config = dict(
    n_layer=15,
    d_model=384,
    n_head=3,
    n_kv_head=3,
    head_dim=128,
    d_mlp=1536,
    vocab_size=32000,
    activation='swiglu',
    norm='rmsnorm',
    norm_place='pre',
    norm_eps=1e-06,
    positions='rope',
    rope_base=10000.0,
    rope_fraction=1.0,
    qk_norm=False,
    attn_scale=0.0884,
    bias='none',
    tie_embeddings=False,
    parallel_block=False,
    init='uniform',
    init_std_qkv=0.0254,
    init_std_o=0.0315,
    init_std_up=0.0363,
    init_std_down=0.0363,
    optimizer='soap_variant',
    lr=0.00984,
    lr_mult_qkv=0.5,
    lr_mult_o=1.26,
    lr_head=0.00609,
    grad_clip=0.5,
    warmup_steps=200,
    schedule='wsd',
    decay_fraction=1.0,
    decay_shape='linear',
    final_lr_fraction=0.0,
    batch_tokens=131072,
    seq_len=512,
    doc_mask=True,
    train_tokens=503200000,
    steps=3840,
    dataset='wikipedia_en',
)
Each number is 50 + 12 x the weight over the matrix's rms, rounded and kept within 0 to 99. Layers, rows and columns count from 0.

# layer 6 attention query, 384x384, rms 0.0254, rows 318-383, columns 256-319
74 53 57 64 68 54 51 60 38 67 58 79 48 54 51 47 43 64 28 46 44 44 48 49 52 39 49 36 54 46 60 57 49 36 40 30 64 36 46 65 59 41 50 39 51 36 57 71 40 66 61 52 52 55 46 34 58 63 36 40 65 38 56 39
48 44 51 26 18 60 67 61 50 61 35 47 67 41 35 40 67 62 44 54 39 44 66 55 54 29 49 50 39 23 44 47 28 39 68 47 63 59 67 48 48 55 70 66 41 54 70 43 61 50 32 49 40 52 51 62 15 32 39 87 22 63 61 32
62 62 32 45 56 65 57 53 39 26 72 49 37 53 49 42 33 52 59 41 50 56 43 43 48 57 68 49 49 47 54 64 43 58 65 63 45 57 34 35 52 42 41 41 43 51 45 60 35 35 31 42 38 64 53 26 47 53 41 59 42 53 41 39
35 41 37 57 64 66 58 55 54 68 57 63 67 60 53 60 47 33 60 50 49 60 51 47 37 56 67 42 43 50 59 38 61 46 47 25 59 48 44 33 55 71 59 57 48 71 70 49 40 59 29 46 63 28 54 40 54 62 50 70 50 66 49 55
46 63 47 50 51 49 58 72 43 34 47 37 39 48 56 41 29 62 58 65 53 53 58 54 53 42 35 46 66 67 45 32 35 52 51 48 66 48 56 24 68 68 45 55 56 69 42 36 52 47 20 55 53 53 55 67 22 74 55 48 50 55 25 37
39 30 69 49 54 30 49 57 61 64 29 53 50 62 36 54 48 40 51 50 63 60 46 48 57 61 39 59 42 58 47 35 58 35 35 33 51 44 57 51 31 47 42 41 47 19 52 66 55 46 59 42 76 54 52 57 67 47 53 36 48 36 30 55
47 32 47 39 53 67 39 27 53 31 51 67 42 59 53 37 63 50 34 38 47 56 53 42 47 35 54 63 66 43 67 61 60 48 77 56 52 37 46 28 37 56 51 62 47 49 57 54 54 37 68 41 53 66 51 59 67 24 60 54 35 40 43 46
54 69 45 60 34 49 60 34 44 44 53 44 73 38 36 45 59 46 54 60 48 59 67 46 53 62 52 52 44 47 55 12 51 64 36 41 34 50 56 45 81 51 27 51 47 52 59 37 51 50 58 55 43 71 64 56 57 74 44 58 60 61 61 56
38 47 38 47 45 61 35 68 68 59 57 57 53 49 48 37 49 39 61 58 57 55 54 39 53 43 77 49 58 60 38 52 53 42 34 58 55 65 59 53 54 55 43 48 57 68 61 49 39 58 42 48 46 55 60 46 56 58 57 56 57 51 49 55
34 63 39 23 48 46 29 58 45 46 64 47 51 51 39 36 38 74 36 48 55 55 56 34 47 66 21 33 64 54 59 51 43 38 41 49 30 56 49 67 51 55 44 45 45 41 46 51 42 37 30 50 65 54 65 45 60 40 62 52 66 67 38 57
49 68 45 38 46 33 68 40 72 57 52 62 40 52 57 29 34 54 41 56 51 48 66 55 66 60 68 50 54 59 50 42 51 68 50 50 30 31 56 33 61 51 40 45 51 55 36 60 57 64 30 51 51 51 49 45 64 51 69 37 52 68 53 33
53 41 60 66 43 48 55 47 43 68 45 72 44 46 61 57 44 47 54 60 69 13 41 32 53 57 44 54 43 70 64 62 58 49 44 68 81 57 54 31 47 48 45 44 42 41 31 36 46 45 46 56 69 42 29 27 62 38 50 46 49 51 51 56
48 07 58 55 61 46 43 43 41 52 52 38 54 52 39 49 39 46 54 35 49 47 45 56 40 46 52 35 38 53 66 74 53 53 67 56 47 52 30 49 66 49 44 47 56 60 22 49 41 75 49 46 61 50 55 47 58 33 48 59 50 32 55 46
51 71 68 55 44 64 55 55 52 40 59 28 60 49 64 56 48 43 61 61 39 54 21 43 49 66 50 52 52 71 35 37 53 69 66 48 57 42 36 68 42 73 37 36 60 47 38 47 60 38 41 57 57 27 33 42 54 66 54 64 48 51 49 35
37 45 59 60 43 63 40 19 54 50 49 50 39 53 59 56 51 52 42 37 44 46 33 66 54 48 61 34 32 29 28 41 54 49 45 35 49 50 54 35 28 44 56 37 59 65 31 51 51 61 52 37 67 39 41 63 74 66 50 39 52 51 43 21
48 41 54 41 62 56 74 75 35 44 53 45 55 46 40 67 49 48 47 35 50 61 76 64 45 63 51 64 29 45 35 53 37 49 78 54 63 59 64 51 59 45 55 36 57 42 62 48 46 66 57 32 58 58 63 67 51 47 46 47 46 46 50 50
42 40 69 46 41 66 50 43 76 50 58 48 40 52 57 57 70 52 71 35 35 64 31 44 68 33 54 49 42 18 56 38 54 43 42 42 57 47 48 38 31 55 51 63 47 31 39 69 66 50 33 46 57 62 37 81 48 44 33 48 60 40 45 54
48 43 29 32 73 50 43 61 59 82 54 70 59 50 56 54 48 54 32 39 36 35 22 53 57 39 50 60 39 44 57 59 44 40 65 39 62 56 51 56 44 59 48 55 70 58 59 30 42 60 58 45 43 47 52 42 65 64 49 70 57 50 33 38
54 26 55 49 68 34 64 50 56 45 55 57 53 55 77 43 28 51 50 51 48 48 58 53 21 40 41 71 69 48 45 31 39 53 50 68 62 45 54 29 32 70 52 57 18 30 52 60 51 49 57 53 80 41 35 69 43 63 66 44 50 21 45 58
35 33 59 53 49 38 60 60 49 58 52 54 44 53 52 64 55 81 38 51 35 79 51 51 38 57 77 64 47 49 52 64 38 36 53 49 63 47 44 59 45 38 36 56 49 40 75 55 44 56 41 61 61 22 29 62 65 58 36 70 59 39 54 52
58 52 48 52 45 26 67 54 47 42 50 54 60 60 52 57 27 53 52 71 41 49 55 41 27 42 55 41 55 60 64 41 57 26 57 66 55 38 62 37 52 52 62 48 37 69 49 44 49 26 64 49 74 58 54 48 50 33 60 35 30 40 55 52
46 39 53 66 24 55 51 67 34 52 44 36 51 62 69 66 51 41 42 53 63 55 64 48 36 43 50 52 63 65 46 44 45 59 39 46 52 35 36 49 33 69 44 49 33 41 63 55 51 21 53 55 43 52 37 73 52 65 40 39 47 45 37 57
43 50 66 49 43 66 70 35 55 30 64 69 56 44 72 58 35 47 53 28 63 46 27 32 62 39 55 64 24 38 16 60 60 54 49 55 34 65 47 27 21 46 66 38 36 24 39 63 60 47 27 41 52 51 32 69 50 45 40 63 55 60 42 35
52 23 46 55 66 52 24 63 53 47 61 50 56 34 52 49 66 61 49 72 19 37 34 55 53 51 35 42 41 26 39 59 45 52 53 43 43 51 41 59 50 46 53 51 46 43 27 62 68 82 82 25 54 47 38 28 39 58 67 56 53 52 36 65
47 34 88 41 53 57 64 49 16 38 58 60 51 45 63 55 55 51 25 38 38 56 38 44 57 52 52 49 46 29 56 50 53 63 33 58 36 39 45 15 30 58 62 45 65 39 36 63 54 50 42 20 69 46 64 61 55 36 53 41 53 35 66 38
44 61 53 56 53 63 40 58 58 44 54 36 52 47 27 47 54 50 36 43 55 48 35 70 58 36 57 22 69 58 63 36 42 40 36 61 48 65 49 83 54 41 55 42 49 50 53 71 51 39 27 51 57 68 66 55 46 61 41 57 69 69 49 46
60 38 28 41 48 33 47 44 64 55 61 89 32 66 26 66 44 47 60 44 61 47 49 46 42 15 61 59 55 51 71 56 60 36 45 57 67 44 49 74 55 61 33 57 43 46 67 51 74 37 53 56 54 58 68 27 58 54 38 37 40 68 55 38
42 54 53 55 27 61 34 66 31 59 78 35 23 29 26 52 47 57 44 33 35 59 35 65 61 48 46 41 56 48 33 58 63 52 54 56 46 40 37 42 23 52 44 32 57 63 50 47 69 53 59 45 52 70 48 23 46 31 47 60 54 66 46 48
71 49 36 39 38 49 26 60 55 43 55 78 56 31 41 83 89 37 72 54 41 45 46 47 31 43 46 51 47 47 41 48 43 31 42 41 60 64 67 51 57 48 30 51 51 58 60 45 61 41 31 56 60 59 52 31 42 55 43 58 66 58 31 31
44 41 31 44 41 28 68 53 70 66 57 48 60 73 82 48 51 13 42 55 58 59 68 51 50 38 43 46 61 58 55 45 74 55 35 33 47 46 44 38 48 69 44 43 50 52 67 57 57 31 39 67 28 45 41 19 62 44 70 71 58 66 49 35
63 47 55 59 53 31 46 52 31 43 67 51 60 59 56 52 36 31 68 53 54 50 42 46 59 62 48 67 39 44 37 49 40 44 39 50 48 34 72 64 50 29 54 54 64 41 14 76 50 37 60 55 64 41 41 81 34 48 63 32 50 57 57 42
47 51 46 46 39 39 46 43 73 65 44 84 37 60 68 42 54 56 50 58 43 48 14 63 57 57 38 47 43 29 68 41 46 43 50 40 29 57 43 46 51 41 47 60 40 70 55 42 72 72 51 56 51 56 62 47 53 65 42 33 42 83 60 51
38 65 55 48 74 68 30 66 38 40 60 50 32 50 36 57 59 33 60 54 42 34 58 50 46 51 32 58 54 53 56 86 24 47 65 75 39 54 49 66 65 59 60 70 69 62 56 69 46 52 73 50 49 52 56 64 57 40 56 45 39 55 44 50
63 56 36 55 60 50 29 41 57 61 31 48 46 64 39 34 56 61 53 60 52 45 57 63 76 31 50 50 50 41 48 48 68 28 38 22 45 58 53 53 68 65 79 59 32 62 58 45 53 43 30 53 41 61 66 52 43 54 59 23 38 56 70 59
61 64 78 54 72 77 61 40 58 56 11 50 65 36 58 45 48 31 44 64 37 61 57 49 72 41 67 48 35 78 77 35 61 33 76 58 36 71 48 71 50 38 48 63 54 41 54 63 49 57 48 50 45 39 34 57 36 52 48 45 36 26 27 70
56 54 58 61 54 50 42 41 59 46 48 65 62 54 76 59 74 45 69 62 52 33 48 50 70 59 45 32 43 49 56 37 52 50 59 39 74 68 52 40 54 81 43 48 41 34 74 32 41 63 37 49 44 42 42 36 50 86 61 57 40 63 45 36
35 72 37 57 66 61 49 41 28 51 46 38 59 55 87 43 72 50 66 44 67 46 35 27 64 38 28 28 52 47 62 59 55 42 70 53 28 77 51 38 36 53 75 57 37 52 46 63 67 42 36 53 49 34 50 62 72 48 39 62 47 61 73 52
50 45 67 41 70 59 49 42 38 53 67 40 27 47 55 66 61 44 38 36 58 41 51 43 62 63 71 39 38 56 48 22 47 54 30 44 46 44 75 54 51 56 58 51 41 42 67 49 34 40 71 38 51 60 49 57 54 55 41 34 34 37 37 46
61 50 50 45 56 05 64 41 59 55 67 50 31 34 46 53 30 50 60 62 44 58 59 49 46 38 58 41 63 35 34 68 54 50 39 68 58 45 38 54 58 36 74 48 60 36 69 62 71 56 52 54 42 30 51 36 51 35 57 48 64 39 42 35
29 31 37 56 57 46 39 43 37 31 60 56 49 63 28 50 65 49 35 49 31 47 83 69 54 35 57 81 44 40 51 56 48 36 27 18 46 63 56 55 30 45 69 59 66 66 57 46 71 49 49 56 60 21 44 17 34 68 66 74 37 59 76 57
67 46 51 45 56 53 75 39 45 62 74 65 49 68 37 46 46 42 37 37 54 23 33 49 51 66 80 39 45 61 44 60 50 57 54 60 75 56 58 40 57 56 70 47 60 70 52 53 55 59 45 62 45 37 48 42 53 24 45 40 62 61 24 48
52 47 67 57 46 49 69 55 63 36 66 49 62 36 67 66 49 44 50 44 44 60 39 26 52 25 69 48 27 62 55 52 37 47 42 54 57 48 66 79 52 63 57 34 39 29 36 28 27 47 63 60 56 34 53 43 61 48 30 55 51 47 48 59
45 61 71 45 42 38 24 44 47 42 52 35 59 58 40 62 28 67 57 58 49 60 28 35 35 36 54 48 42 59 59 49 56 47 59 48 61 63 45 60 40 53 61 39 51 65 51 83 30 59 37 77 60 40 43 34 83 70 43 24 51 38 49 40
67 49 63 36 69 33 49 43 51 60 56 35 37 46 48 35 40 70 60 76 34 61 39 59 53 57 46 71 41 32 61 38 52 47 26 52 46 28 37 44 53 71 56 46 45 71 45 63 45 59 28 48 50 58 52 52 43 37 48 33 51 46 56 48
64 49 39 38 56 63 41 43 34 49 46 48 33 54 53 60 79 64 41 76 46 52 78 56 51 46 49 54 42 72 39 61 49 56 63 59 33 67 26 38 43 17 39 45 48 73 37 56 66 61 52 43 59 34 35 42 50 53 43 61 49 61 35 68
57 22 33 42 48 32 55 70 55 51 40 65 50 48 54 50 59 53 46 46 40 44 55 14 46 53 65 62 55 37 36 37 53 35 49 70 55 66 56 57 59 53 58 55 52 46 44 56 57 53 60 42 42 55 37 50 50 72 24 50 69 59 72 60
59 47 43 45 49 55 49 44 38 76 71 25 50 51 47 70 48 49 40 50 46 44 34 66 45 53 73 58 50 60 32 37 51 52 57 57 57 42 48 66 38 54 46 52 56 38 40 54 33 75 40 20 44 23 51 40 59 64 48 40 44 50 18 60
50 45 51 45 67 36 55 51 40 41 43 63 39 61 55 51 70 70 67 39 40 42 29 51 67 55 75 61 36 57 54 55 75 43 49 35 56 44 73 56 56 53 32 51 37 44 56 61 58 77 39 57 47 67 51 54 54 41 36 54 43 62 35 51
57 39 48 38 40 62 43 58 44 49 51 55 77 30 31 42 51 66 57 56 60 50 74 47 29 61 40 52 52 71 69 47 58 42 39 38 54 51 44 86 29 54 50 58 45 39 36 48 53 61 59 51 66 60 61 41 55 42 45 64 48 42 43 60
55 39 37 52 77 31 55 63 30 43 49 44 34 77 48 59 53 58 46 54 39 74 70 37 62 57 70 59 64 49 55 46 62 66 41 43 45 36 59 54 71 60 08 66 68 72 46 61 41 40 53 58 47 66 55 46 60 54 37 39 54 43 27 52
51 61 45 65 68 44 37 24 73 60 57 64 40 61 66 59 46 51 46 42 33 59 38 55 57 27 66 72 45 60 58 53 38 52 18 49 59 59 48 47 39 60 44 68 33 46 51 53 52 20 63 61 53 67 48 42 38 38 45 42 67 34 61 23
50 47 33 45 50 55 37 26 40 29 42 45 44 41 59 63 61 49 57 64 48 20 50 63 44 55 56 86 51 43 36 55 56 52 55 36 55 45 43 63 41 74 50 54 61 60 41 46 52 51 54 65 44 43 61 47 54 61 40 56 51 59 60 45
66 51 23 50 64 85 79 61 51 56 50 27 22 58 50 51 54 45 65 47 28 60 32 73 30 41 62 32 63 69 59 59 69 46 57 47 60 45 50 80 44 41 55 54 34 39 57 62 56 52 50 57 65 47 62 72 51 51 65 33 41 38 66 59
62 35 53 43 53 65 73 57 24 42 52 36 52 42 53 69 57 56 65 67 71 49 23 60 59 58 61 62 41 44 53 47 73 56 49 43 66 67 42 62 66 49 79 29 63 56 65 24 62 47 49 43 16 55 37 21 46 30 37 52 57 66 39 47
62 34 58 68 53 42 66 43 54 48 34 57 60 35 77 72 44 45 42 53 54 43 29 41 37 55 40 38 54 47 29 59 70 34 50 35 34 24 53 31 80 59 40 54 39 61 41 46 49 52 53 49 30 69 29 34 47 39 54 43 60 66 70 59
45 36 40 62 49 64 59 41 71 39 62 60 61 72 62 42 47 44 65 39 52 62 60 44 55 65 61 53 60 42 38 53 54 40 38 58 39 49 60 57 41 44 39 28 31 55 36 52 60 60 46 38 50 31 35 51 49 52 31 46 43 51 59 31
31 60 39 69 57 57 52 57 44 45 50 33 69 63 39 36 34 80 43 34 44 55 35 46 48 61 50 53 33 48 31 57 42 31 31 46 51 61 48 45 49 49 53 39 46 54 44 55 49 60 50 58 53 39 67 28 52 34 76 56 68 44 45 37
49 53 39 32 51 53 59 66 49 46 67 50 47 55 53 48 45 41 37 52 30 58 38 35 34 57 66 69 43 52 43 62 55 51 61 56 62 34 29 69 37 66 59 71 22 40 62 38 69 32 51 39 56 69 59 59 50 69 16 54 44 59 41 63
40 37 43 73 21 42 58 11 68 51 39 63 61 35 21 47 41 59 45 64 64 46 40 48 43 50 40 37 43 65 50 24 60 41 62 57 34 53 43 43 66 32 57 47 65 53 57 68 47 54 56 63 48 68 23 45 47 40 44 37 42 41 38 52
52 59 55 62 39 49 41 40 48 47 63 42 43 47 29 60 57 52 20 38 69 31 46 72 38 41 35 60 48 67 53 35 67 29 42 68 55 75 49 41 31 64 58 33 34 68 52 44 58 50 45 32 70 55 54 33 34 49 59 40 45 44 48 45
56 57 57 79 39 50 29 50 68 37 57 59 48 50 59 67 61 66 40 47 61 49 40 69 34 49 58 45 23 44 71 66 69 69 63 37 39 52 58 65 53 67 47 54 47 48 49 38 60 46 34 57 64 49 51 59 45 56 38 62 70 45 58 41
50 41 62 51 59 68 41 56 79 33 34 80 49 62 39 46 35 59 44 44 41 28 72 44 33 48 33 51 67 63 61 31 34 61 45 51 21 26 70 62 32 64 43 33 46 46 56 50 52 61 60 59 30 70 34 40 69 57 61 64 26 65 52 46
37 35 56 48 44 33 23 65 53 39 63 75 72 47 57 57 47 60 73 62 46 43 36 44 73 61 47 43 47 67 76 70 58 55 43 52 56 25 61 40 74 42 42 40 55 48 44 35 58 54 61 46 60 53 51 48 70 54 39 56 70 48 28 42
45 59 32 49 47 39 35 53 41 62 46 47 64 37 47 54 69 62 63 46 59 70 44 22 43 32 50 73 53 43 61 38 68 46 45 19 39 39 66 33 27 53 26 63 67 79 57 46 46 36 56 49 52 45 43 45 29 67 52 60 32 45 65 27
60 41 53 31 54 45 48 46 43 45 77 35 27 44 43 27 54 58 47 74 61 30 52 50 25 35 65 45 66 62 84 38 47 48 64 42 71 43 63 56 64 66 50 49 41 49 99 76 74 49 62 52 44 43 40 54 62 22 42 56 47 35 50 34
32 51 57 54 57 43 38 27 43 51 60 72 46 35 47 35 56 64 42 35 47 54 39 56 54 47 29 41 89 24 58 27 23 35 46 28 52 64 31 55 61 34 48 61 72 34 48 43 47 46 44 41 77 42 35 58 64 60 53 40 43 72 27 73